{
  "num_hidden_layers": 12,
  "num_key_value_heads": 4,
  "qk_norm": false,
  "attn_scale": 0.125,
  "init": "uniform",
  "schedule": "wsd",
  "decay_shape": "linear",
  "final_lr_fraction": 0.0,
  "train_tokens": 514800000,
  "max_steps": 3928,
  "dataset": "wikipedia_en"
}
Each number is 50 + 10 x the weight over its row's rms, rounded and kept within 0 to 99. Layers, rows and columns count from 0. The size before them is the row's rms in percent of the matrix's.

# up: layer 8 MLP up, 512x256, rms 0.126, rows 15-49, columns 128-191
# down: layer 8 MLP down (transposed), 512x256, rms 0.0785, rows 15-49, columns 128-191
# gate: layer 8 MLP gate, 512x256, rms 0.122, rows 16-50, columns 128-191
up15 102:27 53 28 55 64 57 44 52 56 63 51 51 60 51 68 40 30 57 63 43 58 46 59 49 51 28 57 47 52 53 51 46 48 56 57 45 63 31 62 48 38 39 51 42 40 42 50 51 48 35 55 50 62 63 53 40 70 35 51 40 57 56 40 35
down15 095:46 59 52 61 55 43 52 54 33 44 39 55 58 42 61 45 63 61 62 45 68 60 60 39 58 51 56 62 65 43 25 51 40 47 34 57 38 45 52 33 40 52 45 59 63 56 60 36 32 66 47 46 48 28 57 49 39 64 41 63 60 47 44 40
gate16 093:67 60 55 53 47 46 68 47 57 54 67 41 44 46 37 54 55 67 63 51 48 42 61 54 41 60 30 63 54 47 47 42 58 43 42 51 42 40 43 34 46 43 42 51 50 41 34 42 44 38 44 64 32 49 70 46 42 54 47 57 53 42 59 33
up16 092:56 45 51 38 34 38 50 71 55 58 45 60 50 45 65 50 56 53 36 61 57 52 61 48 47 55 55 43 45 55 52 37 49 45 51 54 42 37 50 61 55 60 61 65 35 83 46 63 34 51 38 50 47 32 60 51 38 41 29 61 50 49 46 53
down16 095:52 71 42 46 40 49 48 46 52 66 52 54 65 32 66 45 50 47 35 56 57 64 47 24 56 59 51 54 28 80 53 41 45 62 49 33 47 46 55 49 39 50 40 45 48 45 69 55 48 60 52 36 40 44 46 55 58 69 49 56 65 45 64 39
gate17 105:36 58 48 45 53 51 46 60 44 67 56 48 47 50 37 53 53 51 38 57 47 49 46 36 31 60 49 59 46 61 41 45 41 54 58 58 51 51 47 47 49 62 47 58 58 73 56 83 51 52 46 50 60 33 62 55 56 38 30 42 43 46 45 49
up17 112:49 28 59 50 64 62 72 43 56 54 62 56 47 58 53 46 60 51 53 46 35 58 49 54 40 47 54 48 48 54 41 47 66 46 58 47 39 46 57 42 53 62 62 43 62 81 59 54 54 46 56 73 60 50 51 58 67 53 32 49 40 57 57 44
down17 106:65 47 62 58 56 37 45 36 55 42 56 61 50 46 53 48 66 59 51 42 49 50 70 46 62 49 47 50 43 54 44 56 45 52 56 74 54 48 46 69 74 50 47 48 53 45 32 70 51 48 49 50 49 68 42 58 46 64 46 49 44 62 49 47
gate18 107:38 37 50 33 49 53 49 45 67 35 28 51 55 39 42 49 52 38 41 40 61 50 61 61 44 53 54 59 37 51 56 45 46 47 68 62 75 66 46 55 52 59 59 45 55 24 57 53 56 46 45 60 48 58 72 49 50 39 54 36 55 56 66 58
up18 102:40 64 47 57 36 37 47 78 82 51 44 51 53 40 64 52 63 63 44 63 46 63 49 62 53 38 73 60 40 52 60 61 54 57 37 51 45 48 54 46 59 63 53 62 29 45 46 66 54 48 48 56 33 45 58 45 36 47 65 60 62 52 50 45
down18 100:60 27 54 52 57 47 53 62 52 49 39 48 66 33 67 59 59 46 51 76 54 51 54 54 41 59 42 51 34 50 42 41 66 36 61 49 50 45 48 59 49 54 73 61 46 62 53 73 41 33 48 48 36 44 63 66 33 30 55 49 59 43 50 68
gate19 095:38 50 59 52 50 55 44 57 58 70 49 59 48 44 54 52 46 40 68 44 32 50 45 33 43 35 39 38 48 56 33 36 60 63 60 46 50 69 49 58 41 54 54 55 44 37 52 55 54 65 44 52 56 25 60 24 48 41 63 61 30 69 44 40
up19 092:38 62 45 35 36 53 74 54 66 53 41 29 42 56 47 32 51 39 59 50 60 36 58 66 55 53 53 51 42 53 54 44 53 41 57 56 43 61 59 51 45 74 46 47 34 53 40 45 63 54 52 42 61 55 49 55 43 47 43 57 46 39 48 51
down19 092:61 33 56 56 61 40 53 45 33 46 52 51 38 62 53 61 25 35 62 38 48 59 48 37 46 42 48 53 49 40 55 67 48 53 44 53 48 44 32 64 32 41 58 57 56 52 56 42 54 42 57 52 34 56 38 47 63 57 38 54 45 27 42 46
gate20 101:52 35 46 36 56 62 49 62 55 42 47 40 51 36 52 50 46 35 50 50 44 46 46 25 40 58 56 55 65 38 20 51 35 30 35 71 54 57 61 34 63 62 48 46 36 41 60 34 64 48 51 41 39 45 53 54 42 46 49 50 32 36 47 50
up20 095:43 56 48 43 58 52 34 49 55 60 36 44 58 57 56 50 44 46 49 55 45 45 50 43 53 36 45 51 35 82 50 49 39 40 54 49 52 63 53 33 41 42 55 45 58 46 38 51 32 55 40 63 47 67 58 36 46 44 48 67 62 65 43 62
down20 094:66 42 67 54 48 40 54 65 49 32 50 62 49 46 50 71 49 52 23 55 42 59 41 36 38 46 48 53 60 43 38 53 35 50 59 33 40 74 49 32 54 35 51 42 56 49 64 46 55 59 45 46 49 63 43 39 49 58 57 44 59 44 39 43
gate21 096:55 27 46 50 39 56 49 30 36 41 55 53 54 57 54 43 63 49 57 60 55 47 57 36 55 38 48 52 55 62 47 41 55 44 45 50 46 40 45 40 47 56 40 58 35 65 41 42 36 55 49 64 49 68 80 51 46 53 64 58 50 70 37 61
up21 091:56 61 39 46 37 50 43 25 43 48 66 64 57 54 52 55 62 50 36 40 34 43 34 51 55 38 52 62 43 36 35 69 49 48 48 77 50 62 51 51 51 32 52 34 51 65 41 57 51 40 47 41 52 48 41 44 42 42 44 60 58 47 65 41
down21 092:55 44 56 61 47 49 46 58 40 56 46 47 51 55 50 41 59 61 30 52 60 48 64 45 42 46 54 52 45 44 48 43 34 52 35 72 42 51 31 53 61 52 40 52 43 43 39 31 74 55 47 43 47 59 54 54 64 53 38 57 52 52 47 53
gate22 106:47 61 44 40 47 53 70 64 43 40 45 54 38 40 50 42 30 48 67 56 67 30 40 52 62 59 49 57 53 52 51 46 52 56 49 44 41 45 49 44 47 54 27 51 48 35 51 48 42 52 46 56 24 66 41 40 59 38 37 66 34 61 70 58
up22 105:46 49 28 47 48 42 53 28 53 49 47 68 55 51 67 45 67 36 42 53 39 56 43 61 64 64 39 63 66 43 61 53 50 39 39 35 49 45 42 50 59 53 39 54 42 54 46 52 51 41 49 46 53 41 42 60 56 62 38 53 48 46 57 59
down22 106:42 60 33 69 66 51 56 39 43 65 53 57 40 45 52 57 47 44 68 61 39 63 51 34 45 44 48 45 60 54 68 52 40 49 50 50 76 64 27 47 44 51 43 50 44 59 60 49 45 57 42 43 43 60 29 49 55 37 35 63 69 55 57 54
gate23 090:43 59 45 53 39 37 55 53 35 57 69 51 52 60 47 54 50 62 46 40 56 54 39 62 52 62 42 49 72 47 45 67 29 58 50 52 57 50 42 45 71 47 62 49 54 62 39 49 65 62 37 66 48 58 63 60 51 47 47 44 38 38 42 52
up23 088:54 46 44 62 56 38 51 53 41 41 45 51 64 38 50 43 35 29 36 68 58 76 46 46 49 47 23 51 51 53 50 62 46 32 45 48 49 49 59 59 65 56 48 43 52 45 56 48 47 35 33 38 42 50 37 45 64 56 27 55 61 46 35 72
down23 095:62 42 56 48 56 47 62 40 39 70 42 23 59 59 46 53 39 71 34 36 52 53 68 29 61 51 40 36 42 36 40 57 35 53 52 46 48 46 52 30 49 53 48 65 55 44 48 45 53 25 45 33 36 60 49 73 59 49 63 50 69 40 41 40
gate24 088:47 33 38 68 65 63 43 53 44 35 40 42 49 52 65 45 62 37 58 47 62 47 55 23 56 50 50 52 50 33 39 41 44 30 58 55 51 39 33 62 49 55 31 48 53 37 54 46 42 74 49 52 44 40 45 60 64 58 41 43 64 44 47 37
up24 086:46 57 41 39 36 73 52 61 40 74 58 35 53 51 68 60 66 69 36 44 37 46 61 35 33 50 42 46 45 67 50 50 50 41 22 54 29 56 44 38 60 56 34 47 41 54 42 50 44 31 53 60 64 64 51 47 63 45 46 45 49 45 55 50
down24 093:60 51 54 52 58 57 61 47 48 47 45 55 43 66 39 59 66 72 60 49 41 45 49 55 53 48 43 67 58 53 63 38 62 46 56 62 69 48 48 45 43 47 58 51 34 56 32 42 53 36 74 39 61 49 50 36 40 63 62 53 67 35 39 64
gate25 102:64 53 43 34 49 46 35 62 53 20 61 70 51 49 60 51 48 54 72 49 50 43 56 59 59 49 44 53 60 37 35 54 49 42 46 56 51 52 48 51 39 59 34 55 43 44 60 55 41 66 43 58 51 42 52 53 64 54 37 56 45 68 51 52
up25 106:52 43 49 48 55 36 55 46 40 42 43 31 46 45 58 46 47 50 40 59 42 50 47 53 45 60 64 56 49 42 33 44 42 61 49 41 47 32 42 44 43 60 50 43 44 39 60 63 57 49 42 42 51 43 54 45 40 47 31 49 68 65 45 43
down25 106:49 61 50 63 43 40 52 41 56 47 48 63 40 48 50 35 63 51 55 49 46 68 61 57 51 32 64 42 60 75 56 53 47 43 35 45 56 54 37 71 34 61 51 36 23 69 45 44 50 46 61 69 54 43 57 56 31 73 43 51 42 44 51 52
gate26 099:55 48 51 43 38 29 59 63 45 48 50 41 57 51 45 54 57 41 50 67 39 51 72 52 64 49 37 60 55 42 61 57 56 47 46 48 65 45 56 45 39 49 58 58 53 59 27 50 33 48 62 56 53 41 51 60 47 42 44 56 41 46 50 55
up26 100:39 77 46 52 45 60 51 43 37 46 66 61 57 51 50 61 50 35 62 69 46 43 60 55 58 62 58 37 48 61 47 51 51 62 49 47 56 45 58 48 38 58 42 48 43 57 51 63 54 42 55 54 57 59 39 41 62 57 46 46 53 49 31 62
down26 099:49 48 42 47 50 42 49 53 61 38 60 57 55 36 58 36 49 56 68 45 46 50 41 56 52 46 80 43 45 45 44 37 27 48 57 62 36 43 51 31 58 50 43 41 44 54 48 54 45 59 61 47 41 48 49 50 52 57 65 53 57 52 34 53
gate27 100:49 40 42 58 55 60 39 63 48 61 54 42 35 50 50 60 23 50 67 70 32 61 30 48 61 47 54 33 51 64 56 30 42 56 48 33 44 44 48 47 58 55 55 57 36 32 63 53 36 51 30 35 52 52 71 47 66 47 51 44 60 52 40 26
up27 100:30 49 54 68 47 53 61 49 56 76 45 49 61 44 52 52 52 49 52 73 50 72 32 49 70 57 68 61 41 60 58 54 57 62 55 73 55 55 45 61 57 47 53 65 47 60 48 46 47 50 28 57 48 58 37 50 59 56 48 56 45 35 53 60
down27 102:57 47 42 50 56 52 44 59 67 59 45 51 45 54 45 44 50 34 64 54 36 48 25 41 61 50 55 55 40 60 62 34 36 47 63 43 31 53 40 39 51 43 45 53 42 37 57 53 48 52 39 40 46 53 60 54 49 63 39 52 41 53 43 47
gate28 101:40 46 54 50 43 35 69 40 34 59 46 51 52 48 64 40 62 52 49 37 55 53 50 51 49 36 49 70 31 63 56 46 34 42 73 49 56 66 33 59 53 53 62 58 32 41 41 51 36 57 52 49 48 68 61 45 41 64 74 46 43 45 36 53
up28 104:64 61 62 56 56 50 49 33 53 48 44 55 44 50 48 42 34 40 55 52 51 79 51 67 66 50 57 57 56 46 48 70 37 61 55 58 53 77 29 64 39 43 46 52 57 45 45 60 41 33 51 41 57 56 55 46 48 56 42 55 49 50 58 57
down28 105:53 64 55 58 42 52 47 63 66 56 46 61 61 31 33 61 34 61 50 45 60 43 61 54 41 54 44 60 59 43 55 46 47 60 28 56 58 49 48 43 37 66 69 42 49 44 39 51 58 41 44 64 64 55 51 36 60 61 40 68 53 36 62 39
gate29 100:57 42 41 48 55 26 39 48 48 48 63 50 56 43 57 52 44 25 36 37 51 46 54 51 24 48 43 34 55 52 36 42 51 50 46 64 48 42 28 53 59 53 59 36 44 45 43 58 56 42 51 57 43 40 42 45 58 67 49 50 44 42 56 52
up29 097:48 44 68 46 55 43 38 30 39 50 40 33 56 50 47 35 33 45 41 48 30 60 55 52 29 46 41 57 60 54 47 47 19 37 28 52 49 42 49 38 46 59 54 42 68 62 46 63 58 30 47 57 54 82 68 56 41 35 38 54 51 48 58 38
down29 099:34 52 53 53 44 68 51 53 47 51 51 44 50 49 44 40 54 76 51 49 51 49 52 51 50 42 62 52 56 56 34 54 46 33 50 43 48 54 61 51 67 51 47 46 47 65 36 44 55 43 57 44 34 41 45 57 56 59 40 26 44 45 59 50
gate30 096:55 71 27 53 61 47 51 42 73 51 62 41 42 64 48 68 64 29 58 57 42 74 50 45 63 65 43 55 53 40 48 70 63 48 33 54 33 59 37 46 39 60 58 39 45 31 59 63 54 65 61 48 53 57 48 35 50 59 57 53 44 62 39 48
up30 093:34 63 48 62 56 48 39 45 48 69 61 39 53 50 59 60 69 40 50 45 39 54 49 60 33 41 64 51 32 55 36 43 54 57 53 56 45 51 39 49 52 63 42 52 38 48 46 58 49 35 61 51 61 50 58 63 54 49 52 33 53 40 53 46
down30 097:54 47 28 54 62 64 57 30 51 54 43 48 33 53 55 49 39 30 50 39 66 41 54 55 52 66 46 55 48 47 56 62 38 47 41 44 47 30 46 42 30 61 38 69 64 61 46 44 40 58 65 60 48 45 51 44 29 49 52 49 64 52 47 39
gate31 102:55 58 58 69 60 49 78 32 48 58 34 45 43 62 52 44 56 55 44 60 44 42 44 64 55 31 55 44 54 53 34 40 43 37 53 52 45 38 45 57 37 70 30 48 55 49 67 46 48 60 61 60 53 77 60 63 58 54 62 57 65 41 51 48
up31 101:61 53 38 57 51 47 58 51 55 33 39 44 42 50 32 58 35 49 38 45 53 59 53 57 46 41 46 40 61 40 40 54 60 17 48 55 41 68 28 49 51 47 48 50 55 41 45 47 56 38 42 51 41 39 51 42 57 61 50 44 62 55 68 42
down31 098:71 54 69 38 45 53 32 35 52 55 51 49 49 40 51 57 48 42 63 57 45 67 42 53 34 57 52 58 56 30 29 41 56 46 60 67 54 43 61 47 44 56 62 48 42 39 41 48 40 62 64 47 53 62 48 41 48 43 45 37 52 35 48 55
gate32 099:38 39 52 40 42 35 54 39 45 46 52 53 45 61 42 61 34 56 65 64 51 49 62 64 40 32 43 58 31 54 59 57 41 32 68 65 60 61 41 50 53 51 67 58 35 50 57 64 59 33 53 43 47 82 51 61 66 55 62 41 54 44 58 56
up32 100:61 48 38 57 51 44 36 56 56 40 50 43 38 40 37 34 64 54 53 61 40 53 38 45 56 55 53 41 45 51 59 69 75 58 35 48 53 68 74 42 46 55 46 51 63 50 30 39 54 53 57 57 36 34 25 53 61 38 39 60 43 58 57 44
down32 104:62 28 52 27 50 54 66 58 65 42 56 55 55 60 51 48 51 53 54 55 52 35 73 68 46 55 63 43 41 33 36 59 60 35 41 39 47 38 45 66 33 46 57 51 42 63 32 59 33 50 55 46 56 21 46 74 44 34 66 62 58 40 49 60
gate33 085:38 43 53 42 46 58 59 33 50 59 50 50 48 39 36 53 64 55 57 38 54 40 59 43 51 53 58 55 49 51 56 33 53 52 50 47 48 34 48 42 53 30 34 70 58 38 52 38 57 24 51 59 70 55 67 48 65 64 59 41 49 48 55 37
up33 091:62 46 45 55 55 44 47 50 55 66 56 75 34 57 55 50 40 65 48 60 53 28 52 39 44 59 41 52 61 48 47 50 60 38 39 49 57 40 36 50 49 45 45 47 56 42 49 51 65 61 42 52 56 68 56 65 61 48 62 58 45 68 36 53
down33 092:60 65 69 36 57 56 50 67 46 55 50 54 50 48 44 42 50 71 50 71 55 46 57 53 55 55 51 63 56 46 57 34 32 46 59 51 50 54 53 56 59 50 59 61 75 46 57 46 47 71 61 50 33 43 55 54 38 44 40 35 51 40 54 33
gate34 102:47 37 51 56 35 60 48 44 49 47 37 44 71 44 53 52 31 51 45 50 62 45 57 47 57 30 70 58 47 50 28 59 51 50 38 35 54 47 57 34 49 42 60 31 48 45 61 54 60 39 42 56 61 77 75 53 49 53 48 57 67 53 66 55
up34 100:53 31 55 50 54 63 57 59 62 62 42 49 63 45 43 60 52 59 45 41 62 54 24 50 41 35 44 57 62 52 40 65 59 53 67 43 56 50 44 53 62 41 50 56 48 46 46 50 34 51 57 30 62 36 53 73 42 32 73 36 40 35 63 39
down34 105:41 59 47 60 38 37 44 59 56 61 60 53 65 43 36 55 57 46 39 64 54 67 62 42 48 46 50 40 42 42 45 57 51 47 53 60 53 48 50 58 35 53 65 39 49 56 55 55 54 47 57 37 42 60 49 59 41 45 49 68 62 30 46 63
gate35 100:58 52 50 48 32 44 59 51 56 41 58 53 53 68 60 61 61 31 80 50 43 41 54 46 53 70 64 56 48 55 59 51 47 52 44 54 57 46 42 46 41 42 58 49 48 39 52 41 43 58 58 43 47 46 41 72 61 77 68 45 46 59 46 58
up35 105:62 41 55 52 50 35 45 48 19 50 47 51 46 54 58 57 38 67 41 61 43 70 28 29 45 55 79 59 73 41 56 55 55 41 59 50 66 55 66 43 44 50 49 44 41 61 51 58 51 36 54 56 50 43 60 71 57 49 61 59 40 57 56 51
down35 104:61 41 51 58 55 46 47 60 45 47 45 33 54 69 52 55 83 34 44 57 39 36 51 32 64 29 42 42 63 54 51 53 47 56 35 44 61 58 45 49 55 54 48 50 64 54 44 59 55 55 62 63 43 50 49 51 36 40 64 22 40 59 51 56
gate36 099:32 56 36 52 44 33 47 57 42 50 43 54 51 41 35 41 48 39 56 44 44 50 46 39 51 59 59 34 39 53 60 52 52 48 46 66 69 51 69 46 46 51 46 63 40 62 46 71 37 31 45 41 35 56 34 44 51 30 50 36 58 39 54 58
up36 093:46 41 54 53 43 45 55 46 73 45 64 47 66 43 70 54 63 52 46 49 51 64 48 54 48 70 51 40 37 51 46 61 38 41 51 50 42 59 55 49 59 57 53 58 57 60 46 57 44 53 49 37 55 56 52 53 47 37 51 51 59 73 52 78
down36 095:50 43 48 60 53 57 47 49 45 51 59 46 51 41 42 62 41 40 54 41 55 59 41 51 38 53 37 55 41 57 41 45 41 52 32 54 44 63 63 60 55 49 64 33 50 50 37 67 49 61 36 59 58 45 62 46 55 42 46 45 38 63 56 39
gate37 100:47 44 55 45 52 50 38 52 50 43 68 39 57 77 58 44 50 54 55 43 56 46 56 34 51 57 51 67 57 55 59 49 35 60 33 57 62 54 22 51 57 63 53 39 59 35 55 52 42 55 47 52 52 42 48 57 47 56 70 42 43 33 35 64
up37 101:45 52 65 58 46 66 53 46 48 49 34 62 37 62 49 48 54 28 61 51 43 47 51 52 55 44 22 43 53 45 41 60 43 35 18 62 41 50 49 56 60 52 49 48 43 33 41 55 56 53 49 51 31 43 49 36 54 25 39 46 43 53 48 51
down37 105:53 65 51 49 36 41 35 51 28 39 50 46 51 46 48 44 54 32 62 39 71 66 51 41 47 62 63 55 62 63 61 49 48 49 54 52 45 49 63 50 50 32 58 64 48 52 37 56 59 51 49 30 48 60 50 45 43 64 37 46 59 39 54 50
gate38 100:40 43 67 52 57 45 38 54 36 60 51 32 62 43 46 46 42 55 56 46 43 45 66 54 51 42 54 56 56 80 59 40 48 44 60 56 60 38 48 76 28 52 50 42 52 51 37 53 49 38 41 50 57 47 42 54 33 59 28 47 60 48 53 45
up38 096:71 40 56 38 34 53 57 52 45 59 66 58 66 49 26 48 51 48 32 59 52 38 55 63 39 74 43 29 42 47 47 32 37 39 59 47 58 55 48 49 68 43 54 56 52 47 57 39 45 51 47 65 64 32 50 67 49 53 56 38 54 51 44 58
down38 093:30 50 31 40 56 59 56 44 51 59 47 45 38 62 45 58 59 45 67 32 39 65 71 58 39 64 48 37 58 33 51 53 61 48 32 54 44 59 46 18 60 66 47 60 62 61 39 46 43 39 44 43 55 35 54 54 50 40 66 43 50 53 38 41
gate39 100:41 45 44 52 38 55 44 48 39 42 59 44 57 58 52 61 27 44 52 55 47 71 64 49 54 40 47 69 51 56 49 51 53 39 54 55 72 50 39 36 45 49 42 64 49 57 43 60 53 46 56 32 50 55 70 42 70 58 58 40 48 24 47 51
up39 099:60 64 51 44 47 47 38 51 54 46 59 60 64 29 51 55 58 46 74 34 27 58 45 49 27 61 44 53 59 53 37 57 54 51 48 54 38 51 61 48 38 37 57 36 46 36 48 42 52 59 55 57 59 67 57 34 30 41 40 52 39 58 55 48
down39 105:49 52 43 39 37 53 51 48 49 65 48 61 60 51 57 63 53 38 34 49 44 48 46 44 45 42 61 52 60 51 55 57 53 61 55 55 47 69 58 56 29 68 64 51 63 36 37 46 66 50 55 56 56 55 47 40 47 50 33 62 39 72 38 54
gate40 101:56 47 61 66 51 36 56 51 46 41 56 64 48 62 50 61 50 57 47 53 57 61 39 42 30 35 48 76 39 65 41 49 33 54 44 46 54 51 67 25 37 46 64 28 55 38 52 59 58 34 59 49 53 59 62 57 62 52 54 44 63 26 41 50
up40 106:54 34 53 52 40 39 50 55 54 44 58 43 71 41 32 40 41 36 49 48 45 60 47 53 51 60 43 28 42 59 32 46 43 48 53 60 31 75 57 62 28 61 65 53 54 37 48 44 33 49 46 54 46 50 55 61 63 56 38 55 41 64 52 54
down40 101:38 50 56 47 54 40 53 49 36 55 39 56 32 43 55 51 29 42 41 71 48 54 54 53 33 56 53 52 48 65 63 69 30 55 56 51 35 67 43 65 62 41 71 54 51 59 55 42 42 59 47 63 60 61 48 55 59 44 64 54 50 46 53 36
gate41 103:64 53 74 47 58 62 50 51 55 50 66 58 67 63 64 50 49 41 40 36 56 49 55 47 42 62 52 60 40 58 56 44 66 54 50 39 48 53 50 80 53 48 42 52 44 52 54 57 53 33 48 38 30 51 39 42 58 51 71 69 56 59 65 67
up41 105:50 43 46 42 42 54 47 57 53 67 42 34 55 56 57 42 32 34 56 45 49 49 66 50 57 45 68 52 29 57 58 39 60 57 42 44 27 54 59 51 38 59 51 37 45 49 56 53 45 49 61 59 48 42 41 55 43 46 51 41 61 54 51 35
down41 104:45 66 53 39 53 58 31 38 42 59 44 58 45 65 54 42 53 40 52 54 33 54 51 42 48 54 51 41 45 42 69 50 41 49 37 67 48 57 56 47 45 51 72 60 49 53 64 41 57 53 48 56 45 48 38 64 58 61 41 59 39 42 62 43
gate42 098:49 59 41 47 42 44 51 53 51 52 59 45 59 24 56 57 44 51 53 60 53 47 49 39 45 46 53 59 33 39 52 67 65 48 63 54 40 28 46 54 49 60 57 46 67 49 50 40 53 65 36 58 55 52 67 44 42 47 54 54 48 50 59 42
up42 095:60 37 38 47 49 41 51 50 64 54 65 64 57 57 46 33 69 67 66 54 51 56 34 31 60 47 52 59 58 48 59 49 67 46 47 36 53 53 56 43 54 66 56 43 47 52 53 42 54 57 46 49 57 61 28 42 41 47 58 56 47 67 48 61
down42 097:36 34 34 53 37 55 54 41 55 41 55 58 48 51 52 27 42 56 48 65 37 55 43 65 55 65 47 44 36 44 32 59 53 46 48 34 45 59 74 46 49 57 76 43 53 59 53 46 57 76 51 62 61 62 32 52 47 42 48 39 55 63 49 51
gate43 098:54 49 52 58 51 49 48 42 60 47 64 74 46 74 67 59 50 64 46 59 61 54 40 43 71 71 56 56 49 40 47 58 53 52 69 49 56 55 29 49 59 51 55 40 64 39 31 55 44 63 49 45 49 54 56 47 30 46 70 57 43 57 42 32
up43 101:49 36 41 32 50 49 40 54 66 52 37 38 52 43 27 28 43 60 51 54 55 42 58 50 70 48 35 45 54 49 64 61 50 46 46 42 47 34 44 34 64 68 55 48 56 43 38 55 53 53 56 46 51 43 39 42 53 56 37 30 59 51 48 55
down43 099:43 55 50 56 45 70 28 46 54 50 59 60 62 59 54 60 72 52 49 59 31 49 57 58 46 37 44 50 61 52 42 31 46 38 42 34 55 35 54 54 45 45 45 48 56 49 59 49 49 35 51 56 64 40 51 45 55 62 52 72 45 52 61 49
gate44 102:51 55 45 39 45 58 54 45 53 59 43 41 55 40 50 48 36 47 44 50 46 43 38 47 44 46 60 52 45 49 47 40 56 60 57 54 63 27 62 41 58 42 64 54 59 44 54 50 50 41 28 46 51 42 39 34 45 63 43 52 34 39 50 57
up44 103:47 54 50 49 61 57 67 41 54 55 50 64 69 58 30 48 41 62 58 40 50 31 61 53 52 49 53 48 53 45 62 31 59 41 36 39 57 62 37 48 46 70 59 60 37 43 63 45 52 57 47 63 48 54 57 37 83 45 42 49 45 56 60 52
down44 100:32 52 46 49 49 54 55 47 52 55 51 70 63 53 47 43 38 43 53 57 52 59 48 50 43 44 44 32 59 51 48 39 49 49 57 52 59 51 31 39 32 40 58 38 44 31 50 55 42 58 35 44 44 39 43 40 30 36 49 28 68 40 41 68
gate45 103:49 67 37 53 49 49 41 51 58 34 61 45 56 49 50 60 35 51 43 45 61 63 43 49 44 46 64 62 25 55 40 56 35 56 49 62 51 52 63 34 52 52 43 58 39 52 54 51 36 48 49 53 49 58 45 34 48 47 66 27 39 63 39 49
up45 097:42 39 46 60 46 36 39 43 57 53 68 58 52 37 55 57 52 50 59 54 46 62 43 40 47 44 34 30 51 63 58 53 44 52 37 38 54 52 45 53 50 37 46 39 50 49 46 38 36 44 39 32 60 34 54 41 38 62 48 65 57 66 42 50
down45 101:58 35 40 58 53 41 47 44 35 44 28 59 39 64 63 63 00 44 42 43 43 36 46 57 43 54 45 46 56 53 64 40 56 52 45 60 52 52 34 58 50 50 53 37 41 53 47 65 41 56 58 38 29 53 39 36 44 43 39 38 57 66 46 57
gate46 097:42 43 45 57 40 48 50 51 61 27 35 62 62 51 53 62 49 54 44 52 60 42 61 48 60 38 41 41 47 54 34 41 59 37 56 41 37 56 55 33 40 57 61 36 21 71 51 27 47 65 58 49 33 58 40 49 52 41 51 41 54 64 54 51
up46 098:61 73 41 50 42 47 38 38 44 46 34 61 72 53 46 61 55 33 44 41 53 48 60 38 45 25 41 62 42 49 30 58 50 54 57 44 60 41 61 57 42 53 29 52 56 29 35 49 42 37 36 66 45 45 31 50 57 33 41 53 53 59 48 49
down46 098:53 50 67 47 53 38 63 34 56 59 62 36 39 63 62 39 22 48 42 53 56 53 60 44 44 48 69 46 52 47 62 36 42 43 58 49 42 55 50 65 44 50 55 55 70 33 56 39 61 47 35 62 49 67 43 63 35 47 52 52 40 51 46 42
gate47 090:28 39 43 66 49 54 47 43 44 49 51 55 48 53 59 56 48 53 45 52 49 40 56 47 56 66 70 47 69 59 62 49 51 33 53 59 44 53 50 45 52 41 54 44 41 53 37 36 45 54 57 46 62 43 42 52 55 67 49 59 33 35 58 55
up47 092:48 43 49 46 82 37 50 60 60 39 64 57 74 65 53 46 60 64 57 42 59 49 47 41 54 52 41 58 65 53 55 39 45 36 52 29 31 57 45 46 62 57 54 52 51 52 52 47 47 57 37 71 36 68 41 60 49 46 31 34 62 50 57 43
down47 093:52 55 44 48 43 49 36 35 50 43 35 45 35 57 45 65 64 45 39 44 48 42 50 52 51 38 69 42 26 46 59 60 60 49 55 44 52 55 42 58 32 39 35 46 62 51 67 48 38 64 53 36 52 39 50 44 58 69 49 41 42 60 49 62
gate48 098:45 47 50 52 52 48 45 66 42 39 71 59 35 44 45 45 53 33 51 52 51 49 62 51 59 48 65 50 26 58 53 46 55 44 49 49 48 39 48 50 62 50 40 43 33 32 44 52 49 45 40 49 39 38 49 36 54 56 74 37 68 48 67 37
up48 099:76 49 57 44 53 49 33 56 50 58 42 52 47 67 61 43 42 39 49 50 56 32 32 46 61 40 43 51 48 50 39 40 61 51 62 48 34 41 50 44 60 48 63 56 58 58 44 51 35 46 55 49 50 60 55 58 49 43 49 70 55 51 43 45
down48 101:38 45 41 54 64 35 77 68 52 47 38 50 52 42 48 62 38 65 57 64 58 35 58 36 39 55 48 60 65 51 48 48 53 41 36 40 50 45 29 48 65 36 61 52 34 51 47 51 44 41 39 60 37 61 69 45 56 31 46 38 43 48 54 51
gate49 103:38 30 59 37 51 65 39 46 41 48 72 67 48 45 55 48 55 56 71 62 60 36 55 48 48 31 38 44 49 48 50 52 49 39 46 52 56 35 55 47 37 51 37 30 58 48 51 55 47 38 60 55 49 67 47 42 55 62 45 69 40 60 34 46
up49 101:67 68 45 50 64 56 62 32 31 57 46 51 49 53 39 51 51 43 49 58 61 44 58 60 33 60 39 35 61 69 48 44 67 49 66 53 46 35 58 42 46 66 53 60 37 45 58 43 31 62 61 54 34 59 64 36 48 74 50 50 54 78 61 37
down49 099:50 52 44 53 45 41 58 48 42 69 49 49 36 43 45 47 59 51 38 55 52 63 47 56 58 49 45 43 54 53 52 67 45 52 65 46 55 52 51 40 55 46 53 52 54 49 52 35 63 60 53 38 53 33 48 49 50 55 39 51 61 27 69 58
gate50 098:26 59 46 50 45 36 50 56 63 50 66 68 34 60 50 57 42 47 44 43 34 56 56 54 36 53 49 57 54 38 50 44 58 34 51 38 49 63 50 58 32 56 60 43 62 67 41 69 57 45 52 48 51 52 40 52 52 54 53 67 44 38 34 57